config.toml
num_hidden_layers = 9
hidden_size = 768
num_attention_heads = 8
num_key_value_heads = 1
head_dim = 96
intermediate_size = 3072
vocab_size = 32768
hidden_act = "gelu"
norm = "layernorm"
norm_place = "pre"
norm_eps = 1e-05
positions = "rope"
rope_theta = 10000.0
rope_fraction = 1.0
qk_norm = false
attn_scale = 0.102
bias = "none"
tie_word_embeddings = true
parallel_block = true
init = "normal"
init_std_qkv = 0.0156
init_std_o = 0.0
init_std_up = 0.0156
init_std_down = 0.0
optimizer = "adamw"
learning_rate = 0.0007
beta1 = 0.95
beta2 = 0.95
weight_decay = 0.27
lr_head = 0.00593
max_grad_norm = 2.0
warmup_steps = 410
schedule = "wsd"
decay_fraction = 0.449
decay_shape = "cos"
final_lr_fraction = 0.0
batch_tokens = 262144
max_seq_len = 1024
doc_mask = false
train_tokens = 1051000000
max_steps = 4010
dataset = "wikipedia_en"
Each number is 500 + 50 x the weight over its row's rms, rounded and kept within 0 to 999. Layers, rows and columns count from 0. Numbers have three digits each. The size before them is the row's rms in percent of the matrix's.

# layer 2 MLP up, 3072x768, rms 0.0319, rows 2639-2711, columns 672-767
096:563611602509487549447512522503526491479537596531523523544487503471456480467499463540512416553535414424477433517535527516522527427629445516526598587497535476525475450492488440512535537583432545459466531487525471549458522470497516492484556477500415484486512461530488587445463478413447506470
099:516450458477473457615562531389549473439329585521461437455546490560479539528504592530468456522495450538505464500577526488568519539535502509478529516446494576542562501511470456484431465586571531531526514510487520495351448454486568571495571435515461434502466456527581503457469413444529512544
100:535593448499508534572435483499559495422483514514424415543503510546472572483390457524507409435400484471450507500502538547527540523495451446511492566526470502491543505498483470625449508495432476505486500515555512487509454516453503608594515445390549528497407590548478540596560491419479547440
103:465443562448500562555486510539474489501525526495394557475600457486448477506516496608563449572440560529547508545513487459506553517522538465553602519465536495594458478461562480578555492602532518529502577527474484507499428489456518492458517451492453472453375521609505503436399600430487578499
103:497561534506538561456433534522404453414344516493454502575531439554562516508522422612501550433498518428566523488489586500565456523533478475473579450485514487494467517504543534499515517538428501424477477436601501485489324531506548461532506491572413446451507381525490461543401484555480534379
094:509437482523527543449429479456437488463500481544518588597404501559568471504491454487474532490480536571545423488496459564435483508571493439483548429443492540494477530510455536545478477384396416591465511487538513558630473509531520528514438473430462538392498420539503496468589563456524518512
101:482602478547499523506434568507588472471488493575501568594442524502507567514477448526475441479422474564422546456614516646484555412457484534465447477485557477548448537476624494540493546490489492472438545587426541473469469544380509535478465492504456454526493460589552528488483441470522496404
107:466586508506520499543400515520530460551501553501434523603517609557488535508558480429449438457456493575492496440442530488440465562511484525520479450510389503571484542553488521450502501512549550535480536411505543508429476485507570472514678468502537426480486560497463576497538437537512373483
105:438486574523535508466504474495490436523358439613446438473551544525540562489456476480544523547451475600537480466536397527475652420467382486463431477495584493503546474508429523536351481477425508495502525516628537450496508399566603530556527534441533438436576528393528553541483535499459492453
109:504536531438500507494467534457515500546486572552464561544555513485516520484517399576562500486444540454537450507472520601521504542616466429421435491461453533449517495375553470528553467596556483487485463484458507394427414459496623579551543452498461518458457519495502508482438489501501520327
115:392481446537525455556553492475486438452469413504455601517484512501443481547498474497539482526521473506513471463556478585567499566392549423502591464527431551516369531504667486495564541557552476519455527554511551516457459409567523529471540440589461472428501398546570504513429438431504479518
090:401484496480450487508549471516501488529465509454452551515481498466482481498421615545489456529469427541522564470541533566542495444540487511480538584523509494460437573443569371469470526509587617488525509469487530453385426466493531517510557526496524495467528501537528583485538486452493464486
104:477458482494467484450454544555478493566479501494529513504430569461472514498484437550487528475477568613504549444610525560521538518463526495449431521468512483580395523451544475525583533452550494498457369532495549516488454528478517479553528497463522509484485471500597589506479465504497423507
103:423531449532492566515613624489580450563461498550453548519484503505454549476511447520386402552543546559508529493519529517589489481515524480479474407579496475593480478571531509440527617587541424564451592562454526466480406487427548473439590517542514440374487461520576536441449448494413490407
092:486588487447441513464495502494522533500569517538493531530568512469422465559500550624408495400510528464503504468534551417583430597454460553561540571593454421633513546609467505539568536517521452521491626516519494488551486435552486517483517478453532484522538466519575536503554490578365466486
109:477485518493501512490549547503542399442468483447488507514514465499495473525554555456457523546548545477375475495541476603519569461528505521425498598524453399465516572576557451493450530421512443476481604457495589561499489549513492495489510499461493506518547423480518503536566499552391415495
108:535594545547524416504452524481526431500546501508533450607419466513595507469541431473482479435470461517517492467523435511537461601591462434505497536375382524536427477449465418459402496586477517452485504382457526462522556558563502517513502551537492468521545363422550561486449479431476566398
108:486472486479519469535500572506459463490413574523434479493468450528517544486540563507434406492491496469465577490486513572512480488546483538463517664429462424448514542450549485532489486532420514519500429446430548646432534477628445495494545503451490534473523452463549495585510489493518529493
101:461548475525442395557489493494620495437473506617452509479516514461594595477460434491510439588494439497504600487501579487542536546561428528484526577425481554509561508542487548481526520484369501632471463513453466540422436489499517483540478415521426536488472522489637487472434550517525535499
105:409501577539544500425488527490456520478534555506539509501485478525519446498569398514630429527551549422457483497473529550488506532589402482459488564484527541501480491631488435519564534506507487438523487475485504466477494481472510501479513505515456501482511417450563541560498476570438525509
101:495469532553478524520385528596574487573495476550553575493463532517533573528470484459547467436508488508529480424493567471534567549445436541514414467482460529511481471435557382517454545478470460444529552495464561445535514523516588515578501507441514519409516505500464505544513429492457415492
114:508532464448549504637496469482686499481495520404478460471507468476522527481407516451514555515508536461543474447579479529487510579617480520506528533398532506568392453464437443614505462608549467604487465487542538512466526603491607548505501503467508466491520553533516460493549569549563492421
089:536483515510457465448454504586630466544466472498509501459442555559471576447432581477508494512527498579607515505461510513535499441472465564499507474611476435502465526460490470603484590513466485464461537516469533486475487493513460514428455491526472468450521493456535451410482547490413416467
080:449473543436490517525555534513528528473576471521513419539441518578468593394381564499499579507475491564459431489505464501532531503551489479481533504578572515491353473512452510477452542468531543443478564445522502542553453524600489470580568392477421507409533515465398472383540541471534573596
101:558476544540536474516483480491422439510549484469546564443515421596535539481570480526477475486540497606657502439534521600569500505516325484481480479485505522480548568461479417521590566592422423515504511514352485496512487501497517554480432508490486423449481569549596482567518510488461546479
100:441551528475500602539497496551531457455573542498517499534502487433508490503421498518523503505533571518443494477540500523570440537598451455420470483514440543484488447485473428533468535487613513479518597577470539402452582526482517541495592523530469482486447515485425453564392508514448530429
106:588537547548509503504474495519555487548567595537491508481514569475507422497527535533464406507572477534484523487443571466536459595537464433536571523485512446460417455510455460500464520469433426485492519518508516595423450516513494512522612525433493497521452508536536485462584508442519515498
083:553524454569491527491410497517513525431536551484413442442429458583441513538455556427474445512516464491477537451541450572510491560504495578459532557534504478525594481507575573538468524420529398420465446421544550527489470589441451513621455456411468490478471497494444548515502590566510407506
101:457478634522502436464500478546465477530442501514540558544454502438500416523588440496581422441531490501569595481547544547426491518479455416535505526485531470449491484514550498567529491507472431554545518599445608567482517492546450536526540508398469534528427534505540457375460501527448485442
094:566560448579414524432414466514513491494416481560423457411461471511546505514545555438468388537499488644547605499473528466444463516439493536436487453502410469576522440450485538540508459424444412490432478502555539514431427483401596484577488512465463486507403462494480580558541570409452519471
095:550476520604438574417509558474464459662556608481479509477422587513489556550535494539502549430512473423452488467520496404462572464486484518495482547606417511563520538459525510521536529456496491511420490564491508533448539529471644553487452507554531457518509562628539505563444454497485478468
108:490494561493434516513527474511496466486479514576363496514453507573452546490431454553529523458537524407465483514527496487525642437511479424527466492522403526415568453548565533447531555593501469483510546530530511458503403486522502468467521488519422446490458538543478586433495428379533494500
096:556463487523476465483536564558469495372514487520538621567461462488484515532410494524483526533472538612497492460485596476487496562459548485555458463538464594537527487496500464496562644505462469526508512454425540554595566543452489635482569395486470563502449571471522545362495492526508425491
109:462486536527463514457524453533499492568449547487363555657470564473538543524573490503427476405539427526528496512482562520440467426553385485443489504432581467463556492488553504506534520498459459439531550464514482458478535562488628475495543411479506481415447518541565521490515484452384511499
093:459460517394541384472510527432604523434461543477510431521498522544583442556516569566455578560518517485440496502555410523602466513531479437567396561497555444487437524569515477535482569448504429480466491467599498489474476564565487544498524469526502484462584531567527516457496520482476613394
113:497452504558460413529514488488497395505417558571484514553483504502484490477469460516554461542469359592582436546474567562527547423420431506448588565482489527408481465576521434590503542503503521594414442492476510534426549462580474533443527479522350529411404460534482522475522490589544530481
085:364494462470512508555469574543557523520470450539467455514495574532459474522478527447600553417474505595484491496496526512479529502501541526502626610489452488489457510513482460562494450451400565544432458517580489477414527505521522543530448471512482469485556475547470459490447497507410526467
096:444552515544489466570483558483514455437505473539444557471529499495465532442550431536493535458483412445547607471464488613518459560536505472542362507499502553441521469471494484487509471474519496576506479502512539521523362441521576428597502458422474527477398554522528566480442452514495494468
100:441599463597482498506430559537474465515490458437438548455511505489512518607419531482540484530520484488436586474502504528489473413537433533508429493582529497493431474564572508529450595487540439443544498550419527461527496540579468544490468496474493477496461465470525440439497497395499366505
103:547560494505565513578447529511506488545422521468490538611465489545508594565452395528508486533498473532532445522512579506540439495483484472465483590502601427469409511495496454444477538526405614450503530512464510505535519476490561525459523447600559465423463510562465566543548515440506498429
106:471464477467426478515579484518573448443379473510447574527464520546456472538379593530574511534508514532515503492604495546504516442482377532490501458431555451442425473452531451579594514500541538483412593639538551456473507631525513488464507521503480460411488550506554499505582436532471448506
084:454522464587498466484529413493558480479485566483365528464485468611434470515498448526539481558482493535466452464481559467550473461524463544513461463485506463469505472404412466536561454571556586507520533465459539459409539579495518543490560490495462445493479552589550530450477461408531490503
087:478451565541436430472521504484478434520516500495436446462538508458552554539589584568500449523495486477434561435531439471571485474537444498528496523416452496549482509462568501489506465508530448541442403525533577498437498424470533488551544519484516494529442529460373510540505471637575470507
100:461531506429659479629531525456458509556477624499423488580447502499488564427557466505554378436435545474457494495479610462463465586431510580497585615502562458582454408436498470481554502463537512525526537512570507391433513488485516461537515486452474447541567524500557491485435504459480457491
089:511504520551520527527461466569526485500483541471504501516441504553515428524449572511502465548481489577485491490604484529467550518498435504413540422497478537547528460491464434566440558503552464484446451452476544506502519559446545492497571472512520436427416471521599571464546524384471551513
097:464546610533547500478408520436535467489521478447502438514449603475481466551583521454538498490505467526533514406619464559489509472574412498452452551437492506493491601599483512529487509535542461535467432501541586518475485466467458507546470431470456456485371399508456550464610455471534460462
106:475527471460501453488437542547523502523509469511491586461441454397581549500449599573481506465483557579491526396523497606492503490539553535448431539454495488471411565441554507461531508435491458539504566501450544559466492529489590570512534529501552489543481417501460554464524483508530411435
095:452499449552463549503506533602614528470487532492518468526487430543499592510463588578466513470519546611490391467518528463572591556437528510510565494492390489526469444548486391539531506456429534445530546506481488454545464516491499555486485483438519484483461522420496540549506532356386527459
101:416592579594434442443469445500439398525489541451461456535489503465445400502490409474532442534493500477436413433571460549495503538526519500459461571480583556563471484498499500484509506465492542476473515571563513459551381457499620444446543506535461506442519421516592460455474607479437386418
104:530527575579472503527488545437444379494537567485534476490463449574476527535427379519473500484476425371454577455629413487590526524459516489522490568432416548564363496542433469508486526585510474508461436487535508481573491534491480548457493544413482532547467398513521469476418533515465399472
101:500504475498495525527513634472589517541524666447502451571484465486504487504562603494577486457516519437459497513515558463499508447591508439400500522533476426504479472518558453495580481463533416535450569495555573607456512493470484439488501418465443476467544513483377537537624481416521478464
115:443509462549499472564559516513560429451599542478472513476494518618472545494399548557510533468465466465492416481491474436459468565399497473549525534482474411578522497485499467599537549578515505549504507425538542429480445425460546568558517524440448470523495606550543510427483589422462495503
110:493534458520479519521427487458589488572509494483556492513565536536537468487571418526517479484509507542447566498492523488514482611569398576470474496466504504481474514524514512507463551445493472496518531528452492464476449520404520559564551449508514492454481539529577660429419527511511523460
106:499493532552523400520534461458503549530482654519413496460530476620516504493555507453508434528418511512516531520486536506522448478562495501457463459450475428529506560456475438484483511505400540527477522484490505440444537529503528505556534462486431489450503529504527517426442474466536537478
095:385526537541509451591481449391579479453396534475444459503525563529524509474509457583583412500515484522475530479545511516540414496525409479548459536435599520504506477551454443437524459540512337455483550492510464527493465460559465486558502537537460516516486476481477603365506489463464621490
109:434494456424576436545533569407528495433561571560526544475470497545490516391457484551591566515553503576455479466521561539462517539434494486490551529476578518489525533526601497508543563422453577563376423482440557508574428477508483430529513543424468532472503500568448478547407576541548521466
100:573534458472518437488417520456551550431511490534521436501530562536512588518482461548468494506507488508441608524520547563638554530533520495420543558431462638489522493425439485491551475513447474481501465473479493520506362506529582556494514486489473523497467506473560580525312515456557437482
097:496500524526594546492572503464454503523493455498466485531558563496499476452517480569499529532436449574541443502475541516473602493525448464482549511528497485520521440572502379491504566623471483546445490574522498478468508503543487477538498450500411533437493575522488485501479525433466457461
100:494526478526450591482457517510563454460477455477533546544496461502440505462470511557503556420471459418407545461505518453502554604408521471477463520627506515467447446584483509500491538469535534467489426534498523445478386507567488449547529545470488457399493499465477566477361394478540467462
090:377556518574419449556449464453568496482458495503524574506564465550481466469516519463519407494529579546573477563474548571504611498639512532510591440547532558536407438505536466494538537562433507397446571458473544496439502430573516536490456493539468499483505615478486577543407433488442460581
097:495415513458556446442404544498512488550425489466479528508492575516582444589549482482457559555582478495486601500538553512484513516468438446524435505481483372454495418521444452488491517560431325618513470543486492559524437539627492450547543486562552481402426476574538484465523581500495569499
109:580460598533582545514522529471615449466627534377523507521568536561577497525572496561532513436564588487445574451573538465513473600480469589450486506458394559540492530515525574488452564502488486495438518487519569556448478553447464475496507429519514447538493514390557449468511528483541572470
098:449469499552601520612466462526478438445558564461541530471508482569523497522508528603554511451551447540532495475529526566543485482555400518514473545470520451500434483529538501476572510501468437508467441429589465616453437463490488563467596521433471481359524454469545496609501554493522490497
087:486484526520573412532510512397568504460491581535521426526520497566503500511495424498495529554507370507387508474575474534517482468576532454486484616490541480457426559538408470513453431552475559507529541555632495508519429554546535544476565519531453483516520485512530501415488556468450524397
102:494495597531538537522562555546514405456543456489510542566489540498501451527558502447490528454498503552498482539464601598492477420506474504504541494530408433451441491459543542557447541553628490451494591503535516441496442441512503567509570486463528494433461553454509589590521547575475446525
097:493521626508447533551610541521480512544358524530519555488465482469440604479457552543530499507399542442522454476494532560483496522512576428469527500501477417455472411505448476456482483516486504515504475426446472475554439520449563547544501481452542469464461493498533549465499475392450409471
092:538549457576691500484452475426470464553510504543496468575428435541461475428557443563527431488380430575472456475485534449477613486528346476409442583486556484504371489575525498525542572466439515404524590564536490517450418416490450502558513527391428557391502456593617485482545569560513488557
107:457445570463571381544420507473464468472500490564493523469436506518482597479455524407426532515481552456573498458541508500509475572448533453497497472590437512511499474438485470556449523442490527501497485548515557512551475552429456552499536419450510483431390478541486478497537449540464514575
096:528465507475484430522566488500556580426433454506477441506376548469558490541542489432510439458496383557495532465467423493567502518462501524436453630538463506495491532504573419538495548528504437520514507560596515506403520647551456557514572502523503467540514524545465494435478452468505464578
105:510534446590481494446548442531533427492501514522487489560435541481458523569552447467502434536503503520512529467482437435586482504603502425459531506544448438550502417536539401587438531575514384501476598582497516558466477489505496637468432497497500434460494396559509493439490561483410498559
096:505446479418560431566460528511491497439451513474522445440612542593603485495427540574481371450434431409444515501462555542575523532495459451424510461464403455532516496480518455537522536517506448437406472493445533546495514503455552491557545472460431436514489599451506555517586466477408502510
100:531533540473556476485505584477563530397418581447531587581487513500486520592477465553574531457448510546504587504506445554492354525502429513499405536503541457541527541422552519533629451494517570537479540540590503516423525487491521558509496523519481464489494553529498502509462490541468471466
099:551498587524608441523455414492538501544613516442434464455432529519552485444527517545484449437488508542490528494492520512547554522500429610462458526440482590467465461477500581515546483575455530452395540418552504517487555563553415517546520433539461440491518459542551545545505429527496472500
# layer 2 MLP down (transposed), 3072x768, rms 0.0219, rows 2639-2710, columns 672-767
122:525464486474493472561431489499513467457451476539451494548482462573559596488417427467442642477467480578501545581427521463514544567526404535452418433599510503507519531534468520496424514544562502568666416479421401585523515589496542609504514425434562482448542517516554545515468575595489509483
097:544489451508511554451477518577562488513546513539497492520427484454575582409589555449460535525489493474529453433466515475430452551441389436452512567434418448338602489397511526494485505417511564439493438453474635537378522523513501471467455515511432599463538537616567540571531581592448453494
095:448516469450488523488502458492502515457491510568557524459432431514510466501560438542579508471514481450502491518566441491536510439553531516594533463604454466505520510484478508558553449565600472474519498456512387468459575509493561462405525560460512490506449502478431504546545478425592529528
091:558443462466526438632501506495531436417508527462490546521432483493509515484527482430408527449560577453593482317479447410496517361482560520461510528554549626536521514483493586499472504541547512555479434431538611544455493524513508531484492476493420575490539541485457427483528515465559464551
094:423403478585509490436500480536488541516471480490566556470532387512496554554386499506483413377553538546541609596508473422547526398479491498531466473472469496518544565462428569470460558455534474531471516570511511533508513494439483531505507548479474530497514672584484576488565482563501539511
094:533430603558572542500524491471543490448565461483476552465524415615431476521446467531453482413449528596505480248507446523433510534515573538606568595539484571507485529526462525567448511586563494397504492563493612527396452483492517472464449579466501398459501517436413561632438380444409483478
113:512513526464435515466488455590420446609507497507475468486566509405548476634488425534518499526586460420593442491435543503419530552504532485454505507416470532501571618548490494490502461381444511488526585493487452463500521577561547497487490501489501511473574497473502475530490540517512490626
095:485480529511569562423492528535539544494401433621351463489509539435436539429527465519489501536499459533563596457545447525579530450484481436449513376510537596503532489532577469434495539452537475482410511517485560401492473556409514514473506501506485489545544473529523473608518503508526485503
107:501526492506610570523516442572380497410552541481524452459536447520546530512533470515579415515538581452505509403467604424538545477399482520514523555510472463449465554516475491484519534528584540502522583430493632556536487461559468488497508526485498457454488471460426487463477478548471573518
117:497446501522545588579455398443472594525479489617422438452464466506528509557559493498541572450504554512595553579578438427545578474486488433499475447484447557492505384505540534417582489563420429534544497431464470484472584484473451491612473413463575502498396402484496527454464496464544502428
111:511535563497507437528516505447500437477484480544555599582469490535550502492507497467475579465518478564500516415483469453492501580528478533555465550534531544464575506513492442510506467489530488542452471480429643354468415550500454536485450539522569432511484591512488467487468506471578430423
088:498561554467522444498531508516483379491485432509534448516447405528441467553490547495481607400562481467607532349575478497540493519462535518482608485426434523480476496523470507558474419547509479531446496504482648530532531495459538494471535591534498541482538446449584453474508485502474496478
119:399479505421517436477521598524573520471469498431545464422503427504406528513585471552547517490500554550500621399513590535485515506459525471362478523416482501455487509453504505499501426494495503446506532502463560463503457483469578485559570554422524459470430402485479539465503456598501507386
118:502488478501420476497546500486396512540533465531444611508509546447568480427548458551546521502513549490500515488521538502478486534485589519499454501512523594449508560482495447475461474521537474468540445472491453437540526410514509458567486503566531584602477579502480432522534514453506527504
092:624570392469448518448504481507450479508506522548495598449343504469502488439513494497520546534501588477559438414395468426447421493484470540461517518561471574481558467451471550483495411499493473464517544515489633408470529484613584436478570518493520529454541528462508473571424482487537508597
115:535535479521454364454404508408442403536416505619378342447533487488594467533491466537464477560540484422524470324487458527568489518500465563568377560508513504451492562514486470497544445488490529543517482577476603529518549487458469509450517469511546519562476544439562391402527482479571414439
118:489576567517522547530446487529483399481484448553490465458541514523558519438516466509516509517432495523544440474505506555633496419525513453485489407531522518459570458438533512416501545514444478446565442468515572468466499427508512557554493456511454461484510509479403573502496530501491518510
103:528425574539483435521455521467540516551464426470445344539558466482470453502522629489468472481435577470393511481512547453509504452486616484435600498510574508512540455505505438431415540497514481501498509615441529451478512598521495513507434562506513540563529543508512492454454538537584472529
077:464460493470540453449490548490398439571457550520546478433540447491488594495508405433618516520491454475542477373544617553576461434475477503451556414407462526558426454400563479406473473471516480432461528477458614550488477465487498496507491499501550374541460525446442563549505456496568489536
119:412490381466449509493459479511603532506530521462518578582574472440382537538471478450535584523538510529487473584523470520516499467473461505526534430563502550535597521599521602544520438538483516460443548457461329455481439538571520554603489488529509503526467494480510504467517447481552536522
105:402615459439535529593516494499517440448506492462474524543476543489542560534527497494513514507498572475536374459478496445470527592550407479458485436443479508655548504507490546550522527518425588463458543498554474590564563529509413440495572458587490436485506478576464500524569467512549473543
119:551539499521608520473583485508522446527533564440506518521562569539508565430468575383519533519501491567466496395448476461489528544523540543489566501523551445502468446589489496406512512426576428516432561524492574478579556543445559532477499494435494546550479478494483509521532470580510491505
090:585480472491509530478499578596485493485542489443502538499436557520450566429491624461550540532510528517533501478515515445538436529476562533516511504553550491580510489447508520522475572483419467496541540358548554472456554512486470506458520556525523510580532542528553507493501546463448427524
096:430521522478429559453530534465505606473462511444480487473447509492510441521543535571486527496502448437555468530403501506505435434509494531422482449430456542427460510497508544455576534502520519530501462453521404625499468432531529482498426526566554626502423505504482505483452451437603512546
093:512486467497403544487434476534571407545519574572524519550539492573541603444409514496605486528517451549481484475495521460504516482583469498503488558467477502423502446568469521457526449511421551448563412566482530506559531488498478473510552486464415482573553497486489478557440594393533490540
118:494482438430433553492498564397483569460563507548449484517502588529473569501535469444573461476533503509536539548483494569546523562501503529489470464546497614506507492491543514430460482497519468432493492556459449385418510511630577500528521503533529541584399460463406412406454453469519546481
116:430517476424488517465565525522415327544427529497528575530503513529522532473495510519502537453504410529480476473430503445431583538564516440527553575513564435485434524457478447471431504413531496552526545507510453483500369499607566471452457514452425601471511492501535409393463562466430458469
085:477548511406478439457599538523531540499645489510427538458450552446531519413537513485522553549485481512495509467510464528501492473497593564510557537506551481474505566537492508452540530509553546519459524552486490490557514579493530541461436540524580609580490588359492472477455497503459504411
090:417521478524428479448504441491467418440499531522558437465435461544455527518423456475441510507519459432568403520531537452506588521563509552543494507493478485495449550547495542492462526563494416585507502482570531510535522387525547575602464476492455566509507503557502553523510528423513557564
101:444536549518405555508553474424579425560571487553475413514476525459576491419499505444508462523544506509606426422500433521516477613512472472537406624442475444474460467519532507541530515505518573414618530483505432444452547493539539496547464518577491574516517526451460531575398425540569456546
089:556434473415468523586509502495555402477493505529475553593483523500419553497534532509574489504491537505542532364432503530504519503477531456496590534498495482516513428447537560503485505516532437475534537523443650516547553477608496462528450414508540495496498511522457510553532524510465480429
114:475554552471525508527432503558510502352455491557522432493492418499498450506439461439482500587497407538519474566545469480444484448545470384455481581542409472477465505500574476499554591542446537407503555457580430501594518449540436547437514558563518513548352543462510554578485491547469609499
093:427545465528481528413460450544538450494469514544536498470496560452504525482438519469516582475517596532439535482551486542510513472508535491524507450536485431526617496408514553463397418469465422396460495452527591441482434461462432464485555553537410453402479505469480472524464519511529512521
105:590509532578491447573461503507439504583495488591528510528463509543511486572465517395486455502431562474431501393555489498451436482490478447422569427613505422505542453516532511451539534513502497514520587497413558425509467559522476487481517493502549449446546493498468430527477531412491537547
085:450521544488521579450520458511502521477558516538424454604495560499551452493505544385503437475569454497539555544424485476492578475487577452520480450484413405536496478435511448437544457517500579477442499468441382456573486401479457466493470599469574522481413466518442463466498549534580439519
135:505512483485460482427446480466466417601500531547431488563550445473509488535543369432483525509531378599445463463448457554489585447418565504524553474573528501529479473495502384431475443546434457545483548452498464570514428485497548542532565473507594506519444438511567482478544626553518553448
083:580503490497480494532535505526520494521560523466540505529532427462538449518438513535471425587554522497618448530442627419500523407485498431452521461481499539473546548560437509391502535529600486526583465466546519477603513440571492489417528514536487498501477503490506540447532518455582520446
093:482391509484488508547501496526447544400467507543489409470487442457535445505497528515643574431500468542492465637531510459546569577491537456411479492514398444606407402451474513533499532566472464505516585445439426459428470540567502417457542504596514497515530506553563461567521521481449491454
093:500520494526418504479549562438543398503508399504463500504508514481469572522481498505528488481530560515531577349482538485480542491507537521565486426386423501451558411437539578406436520509490410474497466484540721505541530518390485566533549403407448490515528444484485539552534570494492504523
097:475558430437464459546475488538512416461561536503479486422422490569472451579437638558510584548505464487522522482540458404446550413484503538511433543515504469594503483533428543551503555556497426567482476496571497418532551486577473547497591543391557472418490513514560618510448552536484576551
121:481494540562599529413470459537523510459533546534413550514444405536454397556449494506460566572424443496566556485538588483501480498452541463485534509547459533571432454438480505499545436372519518555503510437474593439453466379480524502522445472477628550448466443437610501582463575501507474538
086:485496471497451474530502599487496439519589507415481528511562468479565446469444594453478526482520564445638537311426466481446425552441483477500471553486534488447560450495454512429507452616547515586529512570517594639544511495508540558515487459429564484596504518417562494528486500510513440527
089:391460551532511425518430567555532464583526492553518467523500508520552537501426565539545593495494476541498577336438520598526455530517512513470533482466395463443493554560546516490517529462412437510490499568471528508407412558538424509412515482447533541481525459424474586555497455511488559509
090:506424595485460412510528511523474549572516421544482479493405459412463465517491464470335577522470542482398498532562387497506476525460505505563446415533420541439416504489548432545417460557482465453522439499460448530507494557530528452452458475580536468479519540551515514489514561523465536504
080:510488488416356481542439549514540516470607522414532588506418522431596397490552521453437457601523532502518493450444441559543498557586447423480585495335501502515501520462441500388460476527552504525456528502506585522485516590553477493478463503505514441551532486521459463553516491529415504496
099:473484441499504579565471531528463523482534444477509490495582580550513626501471490480531550450519536512490515437435509557512491576504537493530533553489433593558545500539436590514411437434558443432522422471549554507498541594544552487530500535539580538474485507427595532479509486568378466467
119:536486483509493437528399460464516586488524468490515533521495584507524520564480600523481540543585551492566534503377536444495525393508525514455592537549523520514493528457433546472563517516493593536447504451500431548463482445538487547448502488424456548512525593425507414481479546499532460544
090:541543560470443463451479407541530518453433410441406510468627549327660535483546520512644503390584506492512592538444540469458459498502517526420389554463563471481500514475430411503471432410507486525574431507577449551527445503582489500540536485523518446543521440510530483446528539513472543592
103:529444483433458536507483498500530538487457497456481552537530474477478510416488474438562608480551449507535395550454462533520554523400446530548547531625573478518600450433461498479527482498490532600463479452467438515505507493460503575549527488502435461547499519498421453579513432519413528621
113:581390545429518487424572424517488476526475495513545515491471448472552543538407409518561532512484378594547476426408440457486496479516528520529509515480461438555523454566594479402552507469513487435597403449474550446389509515580503456537472480545548488431515488529385564502488469536505519477
100:531539472523440486412514585497505558536452458534545440491517408440507483554499526479469612537467524561483486483516526519436425483459496609515527451567491454458536461514498622478542687464577502450538519555497371534540496419513420423426504547500418440491536473566518457406442445486461462550
134:532447510465440408549541487499632506476465485509533489601501518465463508387405430606470503477518528561453592562452503406453551342450520526440570446465550584616489507467389512488489508477529419451569515425516506504426514507460581517528470493445569535550487481496450487491514478468454471524
086:521449479511476519445468524563481621522545475476551537509586551490482530551483441521508471486412490471457523947426525504525535434470510548491488508508580507557450519532534423519473406563479509533428488511531185522493480482408512437493466473505479492464477592567510471522542526547440515600
111:473564516494563539456431513494505495442509476522483504480549442539478518539501432460511513511454463454567491554474487473566506574460502554468475592551513468512575484464483508554527465438601430414466448565552503464472483634543551447384475497509469469487503472579509507440522501603508456424
089:516501516452459547452500563487483514508516518530546461567436445575586441508501517443448580446489536442482453709456585526576549551499507536485577526491493566396520540500517503465525536439469555637482365434412334530579481468478435547550426470494433420437483455543561497583463581561547522493
111:536489613534485523465507453449427483568457554443472433376554492397490476451576523573498490501472426472508468393645460534467489486432554489465472560480486517525503547501460417543488506445574523552565556531520596503460535465544570520475490548563534518505430547492473574432591421607533445487
065:500432528533473584424587508502466745549490419505503499517519489538498535509543453522454484471462499439547545999500534473475530548471456531480485493546525473490499495497489478504468444435538508484425531457501101474473543468505570496579440575421513578536499478483415488491461522506429453530
086:455531436499553482417456393486539426444527569521522439496466499551537506554458519541505520507501499456552466389467456570565583414622600560526410422506462479515611529516445500467597655589465463495506546476594611493375411523485460466472522418573486488578575480533555477490486486554537451529
093:432473483481531503624530553467544457502525558497476505547486446509503547423453497460469547506535476435493551411508415580463505507596408484592418572443508551535455634582532427609557508370530511496562465575552533411412497473469442471408477492441443465518508502563526455533601410446426547445
088:562529507450505430423525443517406434499596545486513501444412502394534523540512391506434511518503517486494487432592458461529561590512471479484432542488491459526549515572532507433537534483463541537505484495506571417456542575554443469494520558518497541596552455468548440473514560456533452522
096:521528510554508501504495424503496618449506428419493461482597477472572462514445518494546554477515486444505435586466462432534404484516518474534498531433443513507660555571516539509536594518484490481597507523553272544496476557442385457525416441501552458415549474452510530489493506486555399427
097:515497464550503468486528567414555503585595481546539545580575499541505489473422503486443625527519500424489555521485476493524437441534545538472517479597469500467459504522398560541510512431587487559467502414564592450624463488445523406521508457496405539509397546539592412557482519497462450502
104:544548467495517448497492547449484470516511474437487477464434483442423576453561528518530490469545490550546481332579476482466446538506444575542427543504496540490512554521566619445519498480504458487483489592518566533453603465504452487547527582463530403500533510464474449508524524488573504531
096:541451524572548422423503462476500584455481454413424434443499543452496459583533548573508515489526538390520540586511543425558557559482533499545400461533450490514507557421487536485533499522500414491551522527419409596472498437543440497535532550585510541556423573623550554553462608518516488542
102:479565501477481449493439478427602535570516505452493542449590448470462440537556551413453472431486535485574463402509484456587457499577441525516499527510547537462563487535571523467552417594511515490512505409508562540416524486528473590488468523486556485465495477497544410407484475502538524474
095:437483521586486485498499405489559574457546505570521471527434506528453469554527482563514569603479524493449560608508538479494495497470492498553439542444473558605502544531549500534504521485606522521605503484461412558489486408492523437501483464532522551517438453586544453517456565344559445521
103:503486518439437425474549454532482483546529578496564458446502477508535476549525473449512582523566549502493479446477424439502460508477570610514532534438436547508503513428491537522442397504518526556512511463435470521459497469554485462525485397477579568549439506529504490505455460434488428501
115:411522553612420558496558476584437487451524505463522449496494572455407510507476470524493500451429404400539513425487543540561484440482561517529426520450515420513561557640544455524539506485454468531457432548427556508409543537471528563481526523419595466490428441405603508563475486516484473513
094:481571468481509425492419456479465418504533544435458510381486562512465467457449580435486471512564476521523541436453488461562525455483442532502484471398418534557469479451548464499582483509494511532470559523555499499603512495453519437497521551515422486448434488514553529458362525458545459516
095:541526438481542471423551447502440381474522499475425495515419460541495506476467469513530543483636422498505460388552570478520552509543498532551509562539452518478520511564452552546472423487578435528596527490541604566468510531500530568540533513517576552500473518438516465357451500515460494481
100:497510489458592486557596417531550583536548415508372541499430464491590455478537522594453506544520454554552492491478483555508526496515476420557473550522549526513543579477516494528496448461447480466552563468484481486503453491652503573426529492549569469502533474435557483578474473495495412531
095:488543469510580552519473495490508511488538568530461506449497523540457476476543438617505558542447544566516498510502529435582635397489492493572571391486572463458440386498454528457486465397408511510431518494543576462411458498447585542474485428508508531507446538480526573529394427566488477455